{
  "intermediate_size": 768,
  "hidden_act": "swiglu",
  "norm_eps": 1e-06,
  "rope_fraction": 1.0,
  "tie_word_embeddings": false,
  "parallel_block": false,
  "init_std_down": 0.00357,
  "lr_head": 0.00709,
  "max_steps": 5132,
  "dataset": "wikipedia_en"
}
Each number is 128 + 32 x the weight over its row's rms, rounded and kept within 0 to 255. Layers, rows and columns count from 0. The size above them is the row's rms in percent of the matrix's.

# layer 3 MLP gate, 768x384, rms 0.126, rows 108-131, columns 96-191
size [ 96  93  99  85 102 106 118 102 105  99 104  96 102  97 104 100  98 100 102 108 115 102 106 103]
[[171 106 184  90 102 187 120 100 142 108 154 144 138 171 113 112 155 148  73 151 123 122 143 202  51 137 128 182 150 127 150 130  78 147 144 153 127 125 113 108 114 100  80 122  92 119 159 129 130 153  44  93 109 182 215 145 100 150 139  93 118  99  78 173  99 100  65 110 126 163 135  83  84 160  86  89 154 133 138 119  63 159 121 154 169  47 111 132 149  59 145  77 180 122 123  56]
 [ 95 133 116 105  78 119 123 119  99 124 132 130 123 136 140 156 111 141 148 177  96 114 124  54 107  76 141 129 113 116  87 131 143 122 149 175 119 153  88 143 109 130 109 157  94 150 111 159 144  81 134 160  96 149 133 127 114 139 117 136 130 113 100 105 180 115 131 177 172 122  89 131 130 168 159 113 145  99  77  76 167 108  83  89 165  94 118 194 102  72 114  95 136  72 123 142]
 [168 140 150 101 203 157 110 138 128 115 120 118 147 115  59 148 134 173 119  98 137 127 144 133 166 155 108 168  82  27 134  99 157 163 140 186  48 159  91 122  91 178  95 133 162 124 136 148 100 116  72  86 136 132 170 165  89  81 159 103 128 120 196 189 152  75 107 133 158 126 137 177 122 115  88 149  67  81 133  99 155 153 125 201 134 133 121 129 146 147  80 119 131 167  97 144]
 [115 130  94 111 169 130 168 129 156 147 150 144 102 111 153 101 112 134 152 133  38 138 152 167 154  67 135 106 121  74  99 118 145 144 121 125 115 150  75 143 154 117 140 157 153 133 169 145 126 149 201 117 160 128 129 140 183  95 111 148 152  91 153 114 245 155 133 154  85 102 111 119 114 133  98 125 120  97 117 124 171 100 132 180  99 149 161 127 119 188 142 115 165  81 134 149]
 [109 163  95 119  74 165 168 127 160 105 183  97 132 138 129 162 167 119 149 108 149 139 102 155 126 134 136 147 164 144 149 105 149 175 132 133 129  81 102 126 169 110 154 113  72  92  68 109 102 120 159 159 125 182 114 110 164  91 115  91 180 124  96  89  84 138 141 114 155  72 101 181 163 128  90 189 176 150  98 182 164 110  97  97 118 120 174 156  98  93  82 117  91 149 130 174]
 [112 164 112 132 146 123 147 153 143  55 162 198 131 152 134 139 147 155 123 115 108  98 158 107 110 103 120 131 155 187 135  84 113 156 133 123 118 122 164 161 203 123 159  87  79 159 123 103 152 114 207 142 138 147 114 126 137 101 146 119 166 114 143 162 174 195 156 113 140  54 147  94 116 136 163 132 144 150 136 147 138  97 104  77 111 165  33 127 128 115 159 182 136 141  95 123]
 [135 171 133 158 112 158 142 130 131  63 136 195  92 152 149  72 103 100 155  86 128 110 177 128 154 170 129  82 112 121  81 127  68 124 128 149 179 105 126 194 235 124  95 130 186 146 124 150 124 134 154  81  82 145 124 130 143 115 193 150 174  70 109 123 183 125 101 135 128  62 159 159 171 159 156 101 216 144  97 148 196 156 120  99 152 178 177 125 138 163 111 182 139  44 116 118]
 [116 110 170  89  97 150  89 123 159  60 129 180 114 128 107 164  93  97 135  63 153  50  91  48  71 110 105 154 148 159 126 118 137  89 182 118  90 120 128  87 129 108 141 103  97  89 127  99 119 149  93 167 105 135 149 160 172 120  73 135 105 100 158 169 114 118 119 164 128 133 110 168 106 130  96 161 107 110 150 109 151 149 134  88 123 127 130 121 118 166 159 138 104  99 120 162]
 [ 67 151  80 159 119  86  65 109 111 178 107 181 157 122  91 122 100  87  99 148 124 148  31 162 187 113 124  80 103 136  93 153 117 162  96 128 148 143 177 144 136 142  97 146 149 126 147 143 139  72  75 143 113 127 126 121 163 106 113 145 135  99 133 133 167 131  83 166 160  96 132 192  86 125 142 114  87 161 169 110 134 164 150  79 156 185 134 138  82 115 147 143 109  92 138  90]
 [101 125 182  86 108 145 133 125 118 114 100 114  98  97 108 188 122 180 141  73 137  86 116 138  69  77  95  91  94 149 132 112 142 165  86 147 109  89 126 150 115  98 151  92 172 135 184 129 145 103 131 132 121 123 204 138 158 155  97 115 107 135 135 104 146  62 174 156 105 108 139 166  91 123  57 161 130 138 158 170 151 145 127 170 171  97 171 150 153  23 131 119 161 138 107 134]
 [ 62 125 195 100 105 131  85  44 117 204  98 144 131 119 171  99 120 210 138 132 149 162  52 115 175 129 106 132 120 125  97 150 184 138 135 137 135  54  84 113 139 166 124 122 110  95 107 120 146  99 122 129 140 154 121 108 133 105 169 148 146  95 140 177  81 121 122 165  50 156 140 169 146 100 163  75 190 218 185 120 153 122 159  86 118 139  47  27 158 138 189 155 114 110 141  72]
 [143 107 124 165 150 107 121 155 146 179 149 117 113 107 140 117 105 160 134  90 180 118 105  58 188  61  73 149 156 175 161 158 163 105 154 135 122 144 116 134 242 137 151 142  90 131 164 126 138 111 122 109  86 164  49 130 164 134 174  87 130 117 172 143 159 107 180 146 150 144 158 175 124  61 137  77  93 179 155  91 106 170 119  62 108 133 113 184 135 112 145 108 124 106 133 142]
 [112 139 158 141 103 165 134 128  66 103 110 116 119 161 168 184 167  99 119  99  85 109 114 187 147 116 151 127  66  88  57 164 162 166 132 125 134  98 129 109 113 235 166  74 165 132  86 129 122 116  99 143 151 117 127  63 137  92 117  48 110 190 146 130 116 150 111 152 138 128 124 106 162 148  77 157 153 122 216 153 111 123 141 171 107 154 153  93 109 108 128  86 118 125  86 172]
 [125 110 165 195 153 150 167  99 152 164 192 136 110  90 147 128  77 163 141 122 101 155 117 104 136 133 168 121 119 156 186 143 140 132 125 129 153 143 106 159 202 158 137 159 157 147 150 117  88 186 150 142 118 118 102 137  86 135  88 147 131 155 132 170 152 156  86 156 107 187 142 190 106 120 172  52  96 138 123 110  80 127 128 103 143 144 130 160 129 140 151 135  92 193 167 134]
 [114 146 129  83  62  94  66 142 147 138 125 144  95 144 139 131  74 171 145  89 157  55 135  97 152 108 118 133 139  77 137 132 119 150 105 164  96 127 156 156  67 102 179 157 140 132  76 185 151 166  88 136 151 170 152 131 133 123 151 109 117  93 162 170 136 157 192  90 115 125 120 162 101  87 124 133 117 110 109  96 127 111 200 116  80 146 159 150 100 212 138 156 152 108 130 123]
 [177 193  76 131  71 111 145 139 100 136 137 145 118 119 163 151 142 122 137  95 140 119  85 103  96 126  93 222 142 156 166  89 126 125 109 150  96 112 128 161 110 135 103 132  95  65 142 113 150 136 187 124 107  91  94 169 105 134 155 119 190 139 171  67 123 157  83 126 135 171 127 128  74  82 158  96  68 142  26 166 148 161 159 125 106 129 145 128 134 140 188 160 152 134 101 158]
 [114 150 136 124 133 125 135 125 155  94 100 128 144 104  94 139  90 174 122 170 206 154 149  91 139 163 126 103 169 143 133  66 145 125 138 150 189 121 195 137 113 112 163 150 114 125 123  91 139 128 132 116 148 100 151 195 129 100 163 107 106 106 120 117 141 177 109 128 108 153 103 128 138  96 144 150 149 152 181  12 145  73 110 146 137 120 121 157  63 106 120 115 113  88 157 118]
 [ 95 132 165 156 119 131 165 148 198  80 148 122 149 133  65  82 101 176 144 110  93 120 167 136  87 115 141 111 156 197 163 134  89 145 146 130 124 157 118 136 125 137  92 173 149 138 181 112 173 147  78 173 134 196 146 111 103 139 118 115 133 162 122 193 169  95  84 188  96 107 117 100 202 136 163 133 120  83 104 136  87 133 118 121 169 157 154 150 167  95 168  81 188 117 168 162]
 [ 94 114 143 133 119  78 115  89 116 121 118 134 120 142 170 121 166 115 110 104 126 180  96 147 112  75 132 115 154 106 132 122 167 143 117 118 136 133  96 132 181 160  84 129 193 108 159  76 110  78 135  76 114  62 149  97 126 130 163 162 127 135 104 143 136 105 149  83 116 169 122 164 107 114 104 153 161 113 216 118 146 142 122  89 137 147  81  69 127 176 175 147 178  93 169 169]
 [150 129 125  98 115 157 123 100 116 118 120 168 127 155 122  72 166 169 127 114  97 128 112 144 118 140  85 132 124 155  82 156  70  69 104 143  74 180 185  67 204 163 188 123  98 104 105 150 154 134 102 141 142  91 144 149 108 199 119  73 135 170 129 168 111 103 124 137  76 147 129  63  97 134 136 139 169 106  91 127 168 118  98  84 109 130 137  90  96 122 191 158 166 196 164 107]
 [152 101 172 176 120 131 131 119 154 104  85 135 134 151 128 179 160 145 133  85  85 106  69 105 146 126 145 162 107 172 132  95  69 114 107 141 147 144 183 123 164 103  86 132 125 114 190  90 126 110 134 123 165 191 119 160 148 130 109 131  80  68 127 116 103 138 135 109 118 125 145 191 161 119 136 131 124  84 132 114  99 123 144 124 142 106 120 205 110 127 149 133 120 127 163  52]
 [118 144 121 156 123 123 165 107  82 100 128  59 157  96 169 110  84  72 114 140 132 109 111 147 107 145 135  76 177  99 114  91  92  75 180 141 163 177 189  97 166 129 105 141 120 150 163  99 136 112 210 141  72 143  61 110 144 101 143 185 140  55  93 149 139 102 160 119 193 142 152 145 122 139 100 127 118 120 211 112 105 188 141 142 129 135 191 133 160 113 112  97 102 129 146 102]
 [173 243 155  86 162 123 188 146 111 143 111 129 137 137 139  94 133 116 164 127 143 115 108 142 177  80 108 154 135 155 184 127 127 125 101 168 109 159 162 167  89 131 232  30 135 101 118 161 194 128 141 132 142 133 105 152 130 136 126 112 148 122 126 101 107 135 153  90 140 151 119  91 139 109  88 104 126 108 156 113 129 152  78  79 138 145 139 108 124 177 108 151 194 158 144 125]
 [102 140  95  73 133 102 135 103 119 124 129 134 115 127 126  87 114 154 135 101 139  86 179 116 106  83 140 144 200 107 151 134 196 113 135 123  72  83 136 136 161  84 145 121 114 101  87 115 112 147 141 163  83 144 110 107  90 145 154  99  98 111 126 142 121 100 109  98 118 145 102 161 165 153 157 187  92 156  60 159 116 128 164 162  98 160 170 203 148 203  43  96 118 121 161 134]]
# layer 3 MLP up, 768x384, rms 0.133, rows 108-131, columns 96-191
size [100  91  93  77  99 104 117 105 100 102 108  93  98  97 104  99 103 103 106 104 106 107  98 104]
[[ 45 125  72 164 126 134 110 163 101 131 123 118  56 166 177 137 130  91 150 128 117 112  69  91 134  70 123 130 135  74  93 134 130 145  93 136 137 107 138 141 162  99  62 120  87  94 154 180 112 140 224 144 235 140 133 113 167 139 102 161  94 107 141 127 183 189 147  65 175 111 103 157 149  75 159 194 120 144 219 148 133 120 123 143  84 122  76 170  82 154 160 120 148 138 138 116]
 [111 133 175  70 102 104 134  86 142  79  65 186  73 126 128 119 133 134 129 145 141 155 184  70 176 127 190 112 117  97 170 136 114 189 127 116  99 117  85 125 133 146 116 138 148 132 123 120 185 118 212  98 127  90  91 136  89  60  98 113 123 153 124 124 140 111 137 158 118  68 126 135  75  67 140 107  87 150 119 122 146 111 108  72 201 111 174 146 148  53  82 192 128 155 145  98]
 [ 83 106 172 108 135 135 156 208 125  99 120 113 210 107 136 146 101 100 146  55 110  94 159 133 142 158 116 150 102  78 149  79 189 142  98 150 131 108 132  79 100 140 137 122 147 117 174 138 150 142  58 105 129 150 118 122  83 143 166 136 102  61 113 149 110 124 188 160 116 126 157 163 105 134 113 142 116 162  77  56 115 158 141 153 112 125 164 121 147 172 107 124 159  95 136 127]
 [164 102 135 173 109 115 170 117 106 101 127 146 181 162 132 139 149 156 127  58 183 151 158 110  87 166  61 164  86 131 163 119 157  85 120 133 138  92 148 129  90 175 151 139 101 142 126 118 127  84 132 133  92 123 106 142 115 168  77 119 131 121  80 166  88  77  95 140 163 141  90 153 150 159 106 141 138 123 131 126 122 157 125  88 142 147 101 145 169 116  78 118 124 123 107 122]
 [117 111 126 110 147 128  88 131 169 129 101  88  51  78 159 127 167  96  91  67 104  90  98 123 184  93 122  95  88 176  63 127  35 150 165 121  78 149 149 123 120 121 124 177 173 233 136 129 173 121 142 120 110 128 125 142 185 132 100 144  79  91 105 139 135 120 102  21  69 184 116 161 109 117 139 121 122  93 132 188 178 121 119 130 108 136  72  97 180 175 156 136 172 125 142  86]
 [153 170 108 124 114 133 138 161 109 100 118 149 144 134 121 109 126 102 106 158 205 135 121 158 199 123 122 125 129 125 122 137 146 133  94 136 107  71 171  86  87 102 142 156 146 171 102 120 146 134 112 109 149  83 172 191 133 161  99 157 123  85 149 134  93 115 150 127  87 131 104 129  68 108 153 142 130 195 130 139 152 140 111 148 157  95 174 202 103  94 113 133 110 146 139 163]
 [128 116 127 111 126 178  96  99 104  90 174 167  99 155  94  66 110 125 109  94 164 122 138 158 149  80 166 116 122 121  76 183 138 103 121  46  82 125 116 163 160 136 134  63 169 147 147 154 113 102 169 137 117 115 145 167  70 168 175  52 156 158 117 122 170 140 144 150 140  89 126 124 111 159 138 183 170  95  92 106 164 143 157 188 167 157 114 137 111 136 126 184 164 129 106 163]
 [ 90 125 130  99 150 120 110 146 105 126 129 154 100 133 191  81  80 140 132 143 106 147  70 132  93 150 130  98 169 158 134 188  99 102 152  95  69 111 107 155 188 104 115 141  70 168 142 124  92 128 136 122 119  90 190  90 133 125  47 133 108  89 159 110  74 150 129 135  64  99  88 141 144 157 146  97 119  98  97  98 175 152 173  79  53 185 111 135  72 175 228 151  94 137 129 150]
 [ 97 157 110 158 169 202 118  85  83 108 131 155 116 150  90  96  97 139 108 108 159 150  95 141  91 128 154 165 148 147 158 148 198 114 141 115 132 149 206  80 126 104  72 183 118 108 148 181 140 106  99 137  98 133 161  71 126  93 111 188  51 127 131 198 151 134 127 147 190 107 106 105 178 135 146 150 158 137 140 113 165 133 164  96 106 126 164 151 134 128 162 152 136 102 154 127]
 [169 102 113 196 126  98 184 129 141 111 143 134 177 148 130  83 145  83  87 121 111 184 180 129 159  81 108 136 145 142 149 140 144 167 149 146 134 156 169 122 150 161 100  67 102 161 120 128 156 138  82 155 166 186  94 107  84  91 162 137 132  77 118 160 121 139  66 141 128 182 118 138 126 155 143 192 124  92 111  93 121 145 167  78  72 190 144  83 164 154 130 109 140 140 168 115]
 [112 159  96  80  75 153 167 123 171 112 128 112 128 124  73  99 164 114 119 139 109 234  59 142 161 101 123  96 118 134 126  92 126  66 120  87 170 157  69 173 215  96 115 120 119  81  82 116 106 170 137 179 175 109 139 164 175 100 123 173  87 131 142 150 208  92 154  64 111  44 165  95 142 176 143 172 150 177 131 104 114 222  85  94 103  43  86 104 103 168 108  67  97 155 129 121]
 [136  87 100 152 145 160 119 113 119 118 160 148 173 166 137 125 135 100 103 172 186 113 128 142 150  95 165 108 102 116 122 160 176 153 133 146 146  94 144 115 166  21 148 106 189  88 114 151 115 140 101 131 149 139  95 153 113 102 172 187 187  86 136 136 154  95  94 153  99  90 160 109 122 194 130 163 136 124 177 147 146 128 143 159  95 125 163 120 109 101 108 132 102  74 140 109]
 [124 147 134 135 144 109 145  80  52 186 120 144  67 119 151 144 145 112 137 113 133 100  55 191 129  89 157 137 133  98  91 118 108 114 109 128  76 112 145  79  87 154 176 103 152 134 118 146 107 138 160 108 150 135 145 204 150 126  89 124  75 171 158 117 105 125 177  91 147 169  53 152 155 138 152 137 178 118 143 111 137 165 134 103 101  75 117  97 111 136 115 171 132 100 113 108]
 [112  96 136 101 134 145 120 161  78 143  51 174 156 107 145 167 145  77 104 110  98  67 100 143 141 112  93 117 118 137 141 186 131 108 137 150  94 114 188 147 107 137 123 120 111 148  74 143 126 161  66  96 123 153 164 148 160 128 167 148 126 103 148 100 144 146 129 105 173 166 125  43 116 158  80 173 143 146 215 120 112 203 168 110 107  96 162 110  83  91  95  95 124 101 112  97]
 [134 175 125 125 142 134 103 107 120 107 104 131 180 116 102 114 125 151 130 188 181 151 117 144 163 161 133  92 112 184 178  30 115 149  81 140 114 108 152 151 170 155 171  77 139 183 169 128 104  80 118 122 166 114 146 104 147 149 123 131 101 105 117 143 192 129  99  96 106 109 114  84 151  99 143 105 118  83 116  56 157  90  71 157 140 136 172 141  96  77 182  87  67 158 101  91]
 [139 101 132 126 148 133 185 141  93 159 171 134 117 107 131 131 159 148 139 130 103 149 131 117 101  97 179 112 113 140 157 121 119 140 162  94 128 164 142 116 183 119 124 158 104 117 155 168 110 175 154 140 168 201 153 104 126  92 136 104  72 167 166 133 109 149 121 149  94 108 133 101 123 107 135 116 113 108 145 180  63  61  94  70 150  73 113 130 128 121 140 145 163 104 115 111]
 [121 173  74  99 141 181 160  96 127 144 140 178 157  69 110 102  67  98 118 152 147 185 129  83 165  80 136 107 134 183 160  88 120 127 134 128  96 105 133 185  95  95 161 123  87 173 171 127 193 118 124 111 117 129  80 117 201 143 203 142 146 137  90 128 132 158 105  75 129  88  74  83 116 171 107 124 108 137 168 133 133  88 159  95 156 129 140  97 164  78  94 157 148 116 141 108]
 [ 57 127 147 170  99 147 176 134 147  76 121  51  94 175  43  88 163 129 127 103 112 131 195 105  56  94 118 171 139 163 119 124 107 130 102 182 122 132 109 151 227 106 118 107 164 115 137 144 159 176 118 145 202 132 110  87 121 113 116  82 106 135 135 125 140 120 151 127  67 163 120 109 199 156 141 174 139  83  96 120  82 148 101 135 172 148 189 140 122 110 121 148 150 170 156 153]
 [161 111 103 170 154 161  96 101 134 101 167 159  61 111 202 181 112  99 152 158 172 136 111 156 110 136  64 173 142 174 174 158 114 136 112  95 128 188  65 108  74 134 136 145 147 173 100 152 188 118 100 119  96 135  90 134 120 127 124 189 139 118 105 167 124 151 143 144 125 141 156 132 110 104 172 137 116 121  80  62 125 137 105 158 114 144 110 173  77 120 128 109 177  94 145 175]
 [101 153 160 102  87 201  79 160 160 118  96 171 133 122 121  83 135 141 201 167 173 110 136 128 140 164 125 133 171 167 137 104 133 149 118 123 115 124 124 136 123 115 186 174 124  62 130 113 139  74  87 137 101 107 122 187 156 155 184 142 118 116 151 180 159 154 126 192 111 116 144 112  66 125 159 165 126 113  31 157 105  90 154 109  75 135 162  58 150 125 123 156 161 155 162 130]
 [114 112 157 120 127 138 102 100 157 115 146 107  82 153 111 123  96 157 173 145 117 119 170 141 193 123  79 117 109 165 158 129 131 146 140 157 118 137  82 135 125 127 155 113  39  59 148 151 157 190  90 124 114 132 113  99  90 107 140 122 158 127 149 103 130 116  89 133 157 164 109 188 104 155  83 120 135 126  98  82  98 150 112 179 127 155 156 105  33 126  86 137 119 110 137 117]
 [ 87 168 148 118 143  98 166 138  74  95 150  84 123 175 135  75 136  61 155 147 136 110 144 116 181 169 114 170 125 105  98 108 101 141 130 157 110 150 110 125 112 186 168 146 144 129 157 121 151 161 111 137 146 131  82 101  84 140 116  85 110 138 104 142 140 116  91 131  57 172  97  70 126 166  89 150 128 135 102 144 155 187  72 100 125 147 130 135 115  70 176 145 125 163 105 120]
 [ 51  80 169 117 114 150  64 125 142 112 118 156 119 162 110  74  69 175  95 160 161 116 153  62 147 172 168 144 142  95  98 122 120 166  93 152 121  76 136 133 137 128 111 119 137  98 105 128  78 126 143 104 128 180 170 170  70 137 119 182 157 107 109 131 133 119 119 150 109  99 158 163 110 132 140 150 102  97  98 172 139  66 148 186 161  76 140 130 133  78  62 155 106 121 135  54]
 [183 165  70 160 107 158 154 118 146 149  87 132 143 140 105 144 125 188 134 101 111 125 175  58 135 132 150 158 155 107 121 134 208 180  99 158  78 174 124 128  90 112 181 132 118 118 140  92  77 130 120 109  80 142 141 121  66 157 132  80 139 183  89 168 102 111  82 139 127 196  88 136 103 132  92 123  79 100 106 131 118 152  87 117 139 147 214 166 155 164 118 118 161 169  90  74]]
# layer 3 MLP down (transposed), 768x384, rms 0.0598, rows 108-131, columns 96-191
size [ 99  96  95  93 101  98 114 102 102  99 105 101 102  97 102 105  97 100 101  99 108 107 103 105]
[[166 187 180  95 130 181  98  84 132 156 130 162 178 139 125  79 155 166  79 112 142 117 168 177 132 167 120 102 149 133 149 167 125 178 150 117 153 112 116 111 100 137 120 155 173 133 121  56 129 105  47  69  19 135 122 143 114 116 146 128 134 152  90 107  78  92  84 146  89 116 157  92 105 185 102  66 117  92 115 133 116  88 134 114 133 143 141  86 140  98 102 114 168 150 103  88]
 [151 110  86 203 158 160 179 204 103 151 144 114 178 106 131 161 133 133 121 100 128 172  97 153  93 142  48 160 103 152 140 125 143 131 138 115 152 199 132 114  90 133  99 141 152 149 145 146 101 189  43 140 132 111 151  75 116 200 137 121 142 122 154 159  72 177  83 110 142 156 156 124 123 115 112 159 138 153 135 128 117 148 156 158  68 127 109  98 111 138 141  68 193 148 136 140]
 [103 143 127 129 174 130 205 140  83  75  96 166 112 180 127  85 163 150 119 114 160 135 128 159  88 102 136 146 170 124 195 153 141 123 165 120 132 117 137 166 143 135 147  94 121 189 117 121 134 125 143 185 161  76 126 140 131  84 133  98  79 129 158 136 113 120 120 160 108 120 150 161 117 146 120  60 149 152 122 119 130 127 127 107  65  81 125  70 153 129 126 179 122  95 148 109]
 [146 137 132 103 122 128 104  96 103 159 142 138 123 129 126 170 123 182 129 140  95 148 111 139  75 110  91 150  91 104 125 165 177  92 109 107 101 199 138 124 196  98 101 137 122 130 177 107  96 114 124 135  92 112 153 128  85  50 142 140 137  86 149 113 128 140 157 171 116 141 166 178 105  79 153 203 114 146  95 143 121 120 134 161 124  89 178  83  32  99  94 110 155  66  43 150]
 [143 177 179 170 137 164 116 118 105 150 170 166 144 107 126 175 122 169 132  87 195 127  84 206 101  50 159  83 169  86 155 138 136 106 146 152 164 125 153  88 139 151 125  92  74 123  78 125 133  95  92 114 116 181 130 148 141  89 186  97  72 110 164 143 158 161 144 144 110 146 215 142 132 154 159 165 178 140  89  71 112 100 132 207 123 219 171  99  66 136 134 111  92  92 136 142]
 [156 155  88  88  53  62 121 146 123 144 134 100 147 142  73 159 144 143 165  87 152 107 152 112 108  75 144 137 128 126 147 136  78 143 169 160 154 149 100 112 156 149  92 150 185 160  84 128 123 140  90 107 121  91 155 109 136 170 143  63 119  80 155  88 173  73 131 128 112 125 134 129  91 128 131  90 127 145 174 146 164 101 100 112 170 133  95  92 148 144 105 156 119 121 149 164]
 [104 162 168 123  95 148  97  86 181 165 101 108 162  70 146 163 125 133 134 148 124 110 132 151 152 149 113 113 149 177 166 150 134 114 122 103 186 147 134  89 164 129 142 137 139  93 149 133 136 179 137 112 101 136 123 178 138  97 133 139 111 111 143 128 160 104 120 160 131 114 152 153 156 105 159 105 141 117 154 120 134 142 138  99  72 139 164  67 123  67 183 101  61 140  91 102]
 [119  76 133 152  72 101 187 119 107 134 116 117 182 157 146 132 166 119 113 163 135 158 192  96 122 114 102 180 148 108  71  76  70 100 121 182 154 184 177 133  72 179 125 100 156 131 152 150 111  82 154 131 134 132  51 169 207 120 166 173  92 170 109 148 143 148 150  80 141 162 158 120 113 168 167  77 127 146 151 168 122  83 101  64 155 107 131 144 164 135  70 125  86 112 126 110]
 [122 164 133 120 133 149 176  98 133 113 145 133 142 121 169  81 151 109 157 110 135 146 185 154  69 191 116 114 155 156 139 146 108 136 118  43 119 111   8 150 137 137 116 137  67 150 136 123  88 162 132 126 117 138 127 168 150 144 180  98 145 128 169  86  93 126 178  86  93 161  92  86 104 127 114 150 106  90 118 115 119 138 102 136 115 136  90 115 133 114 113 170  64 133 111 161]
 [ 81 165 155  75  81 127  90 152 159 100  93 100 117 122 107 150 117 149 168  98 123  71  98 123  82 119 148 125  77 147  75 146 120  89 130 108 107  85  58 154 129 118 163 186 158 113 196 121 158 139 128  98 107 113 186 125 152 189 104 150 112 117 105 112  89 137 170 108  94 129 170 115 147 116  98 106 146 149  97 122 148 125  72 158 209  98 142 119  94 110  88 192 134  99 113 152]
 [102 116 158 162 170  53 124 182 101 149  80 136 175 110  95 164 131 159  94 107 127 152  86 111 152 109 147 140 129 133 122 143  89 132 150 122  85 144 127 127  71 124 110 142 142 121 141 127 165 138 108  96 128 177 190 132  94  88 111 115 160 120 122 169  77 171 120 133 196 134 159 113 118 125 124  84 115 144 149 131 136 133 160 169 168 175  89  21  76 139 120  97 144 117 168 147]
 [119 147  94 106  99 111 120 101 178 117  36 147 120 134 166 164 114 116 123  80 170 124 140 148  88 166 159  93 158 154 134 170 103 148  70  89 109 108 151 167 119 143  72 135 112  84 128 123 146 113 140 168 153 185 184 111 119 128  59 174  81 115  97 116 121 151 146  69 109 144 150 126 136 131 143 228 176 101 136 150  74 139 100 152 146 173 183 138 107 178 154 105 118 112  99 144]
 [134 100 145 132 150 112 112 138 117 112 126 146  56  88  39 104 117 165 111 151 128 151  97  98  81 102  72 136 194 152 127 128  86 146 169  91 136 135  69 183 173 116  86 162  81  88 176 104  98 127 143 138  72 181 114 110 135 128 170  64 143  84  79 133 148  47 160 204 107 150 147 129 126 152 146 105 141 142 131 138  98 158 131 105 121 105  34 114 163  93 146 132 141 130 170 137]
 [138 105 141 195 129 112 125  60 156 148 174 104 142 157 131 116  78 152 139 106 176 188 141  84 139 152 159 150 124 132 182  69 143 156 139 121 131 145  77 117 154 173 119 192 157  98 164 121 127 148 188 123 123 104 123 135  73  94  60 123  89 133 116 112 101 129 119 170  86 150 148 195  74 158 217  64 123 140  91 111 137  85 147 102 150 138 134 161 163 167 165 172 135 139  97 163]
 [ 89 128 141 154 106 151 112 132 124 143 168 162 156 146 129 180 142 135 132  89 127 122  73 100 191 118 125 155 142 101 101 145 100 135 211  94 111 136 137 149 138  95 128 128  74  69  77  97 133  96 139 136 166  96 120 118 128 151 114 180 118 126  83 158 137 123 148 154  51 152 160 170 148 134 172 152 122 114 150 159 144  61 142 127 106  92 148 193 128  86 139 126 127 102 150 139]
 [164 113 110 129  95  69 141  98 115 165 160 104  85 149 101 157 128 121 133  97 106 119 109 128  98  91 121 110 176 174 123  97  61  92  90 158 100  48 187 147 124  61  75 132 104  88 153  75 115 146 190 175 126 148 117 194 166  98 186 134 161  71 146 169 134 109 120  73 120 127 145 132 158 162 115 131  85 179 119 147 213 115 120  99  85 136 106 121 132 119 134 145 131 100 135 127]
 [132 134 146 121 122 107 108 114 130 188  64  79 109 150 154 139 158 144 164  91  97  95 124 192 146 126 148 157 107 111 118 218 157  95 158 115  66 127 152 124 145 220 147 115 183  98  88 141  97 126 110  77 161 179 166 137 124 118 113 139 155 122  93 113 127  29 106 152  98 154 124  94 117 105 128 155 130 152  93 122 134 126 139 178 134 137 108 172 149 165 177 147 114  94 141 127]
 [137 110 119 127 171 130  94 103 117 149 134 156 173  73 197 195  66 133 127  92 137 121  91 178 146 182 119 128  92  99 100 105 142 131 124  96 121 110 169 109  17 156 129 138 111 141 132 140  89  68 130  82 139 150 151 195 140 143 122 159 151  77 164 156 147 158 132 133 179 134 120 156  65 104 154  97 126 174 130 116 170 134 154 128 101 123 142 118 150 148 133 154  97 115 100 121]
 [138 108 113 106 110  85 146 142 135 140 113  89 156 139 117 108 167 145 118 140  80 109 167 121 134 121 215 110 186  38 150 123 124 159 138 169 143 153 201 126 158 120 108  93 173 133 135  62  84 169 167 162 100  90 142 182 129  83 131 105 120 131 110 102 150 125 122 173 146 100 167 115 175 141  60  88 126 144 150 173 100 135 127  75 120 132 136 165  95 107 193 111 136 158 114 111]
 [131 157 190 167 163 127 159 103 141 188 155 138  51 105 136  95 176  93  85  73 166  93 188 100 141 135 139 125 145 119 119 171 162 117 197 130 126 153 100 106  95  78 128 157 115 139 123 125 122 161 105  85 100 137 130 108 124 110 129 107  97  92 128  85  84 169 143 137 185 165  83 170 169 223 104 111 120 122 186 119 104 128 120 135 142 157 143 167 135 112 114 121  98  51 159 141]
 [103 150 141  71 164 160 117 170  88 158  78 168 159 114 145 108 116 117 160 121 113  73 136 128  74 102 165 193 142  99  98 124 101 135 132 142 129 121 145  91 103 116 159 142 181 131 163 132  97  85 128 138 119 149 134 153 146 141  68 129 110 114 157 156 149 148 102 141 129 128 161 124 162 145 134 154 139 135 153  93 168  68 185 101 100  63 108 212 152 155 171  99  89  84 114  69]
 [175 100  98 100  93 139 110 114 117 107 135 142  38  90 151 104 142 164 108  90  90 124 168  62 144 151 157 117 138 173  70 117 128 151 132 117 144  41 123  68 141  91 117  91 111 149 116  74 128  76 119  99  82  94 144 118 123 152 114  95 146 143 120 152 134 123  87 123  11 133  48 146 122 119  85 115 159 106 120 116 118  76 147  78 182 127  55 135 179 116 173 114 147 135 141 163]
 [132 173 121 134 176 150 176 151  88 168 171 107 150 100 127  95 161 103 160 160 139 115  96 164 112  53  68  97 115 162 167 122 150 117 100 121 157 145 162 110 123 165 140  75 120 165 138 111 173  98  95 134 163 186  75  93 126 110 140  54 125 144 141 141 139 128 133 140 161 170 124 122 117 132 122 142 167 172 124 120 142 154  98  87  84 100 110 151  67 145 140  92 172 137 125 165]
 [ 90 138 120 103 108 106 108 152 112 110 123  86 156 164 169 107  92  64 158  67 183  96 199 152 135  66  93 118  76  87 118 124 116 113 132 134 136 143 156  93 170 176 135 125 126 149 158  82 181  74 109 167 167 146  95 179  91 136 114 116 139  93  87 109  64 164 112 107 132 132 114 200 107 123 162  84  70 124 101  69 131 169 138 120 150 154 181 126  92 146 177 122 122 175 146 127]]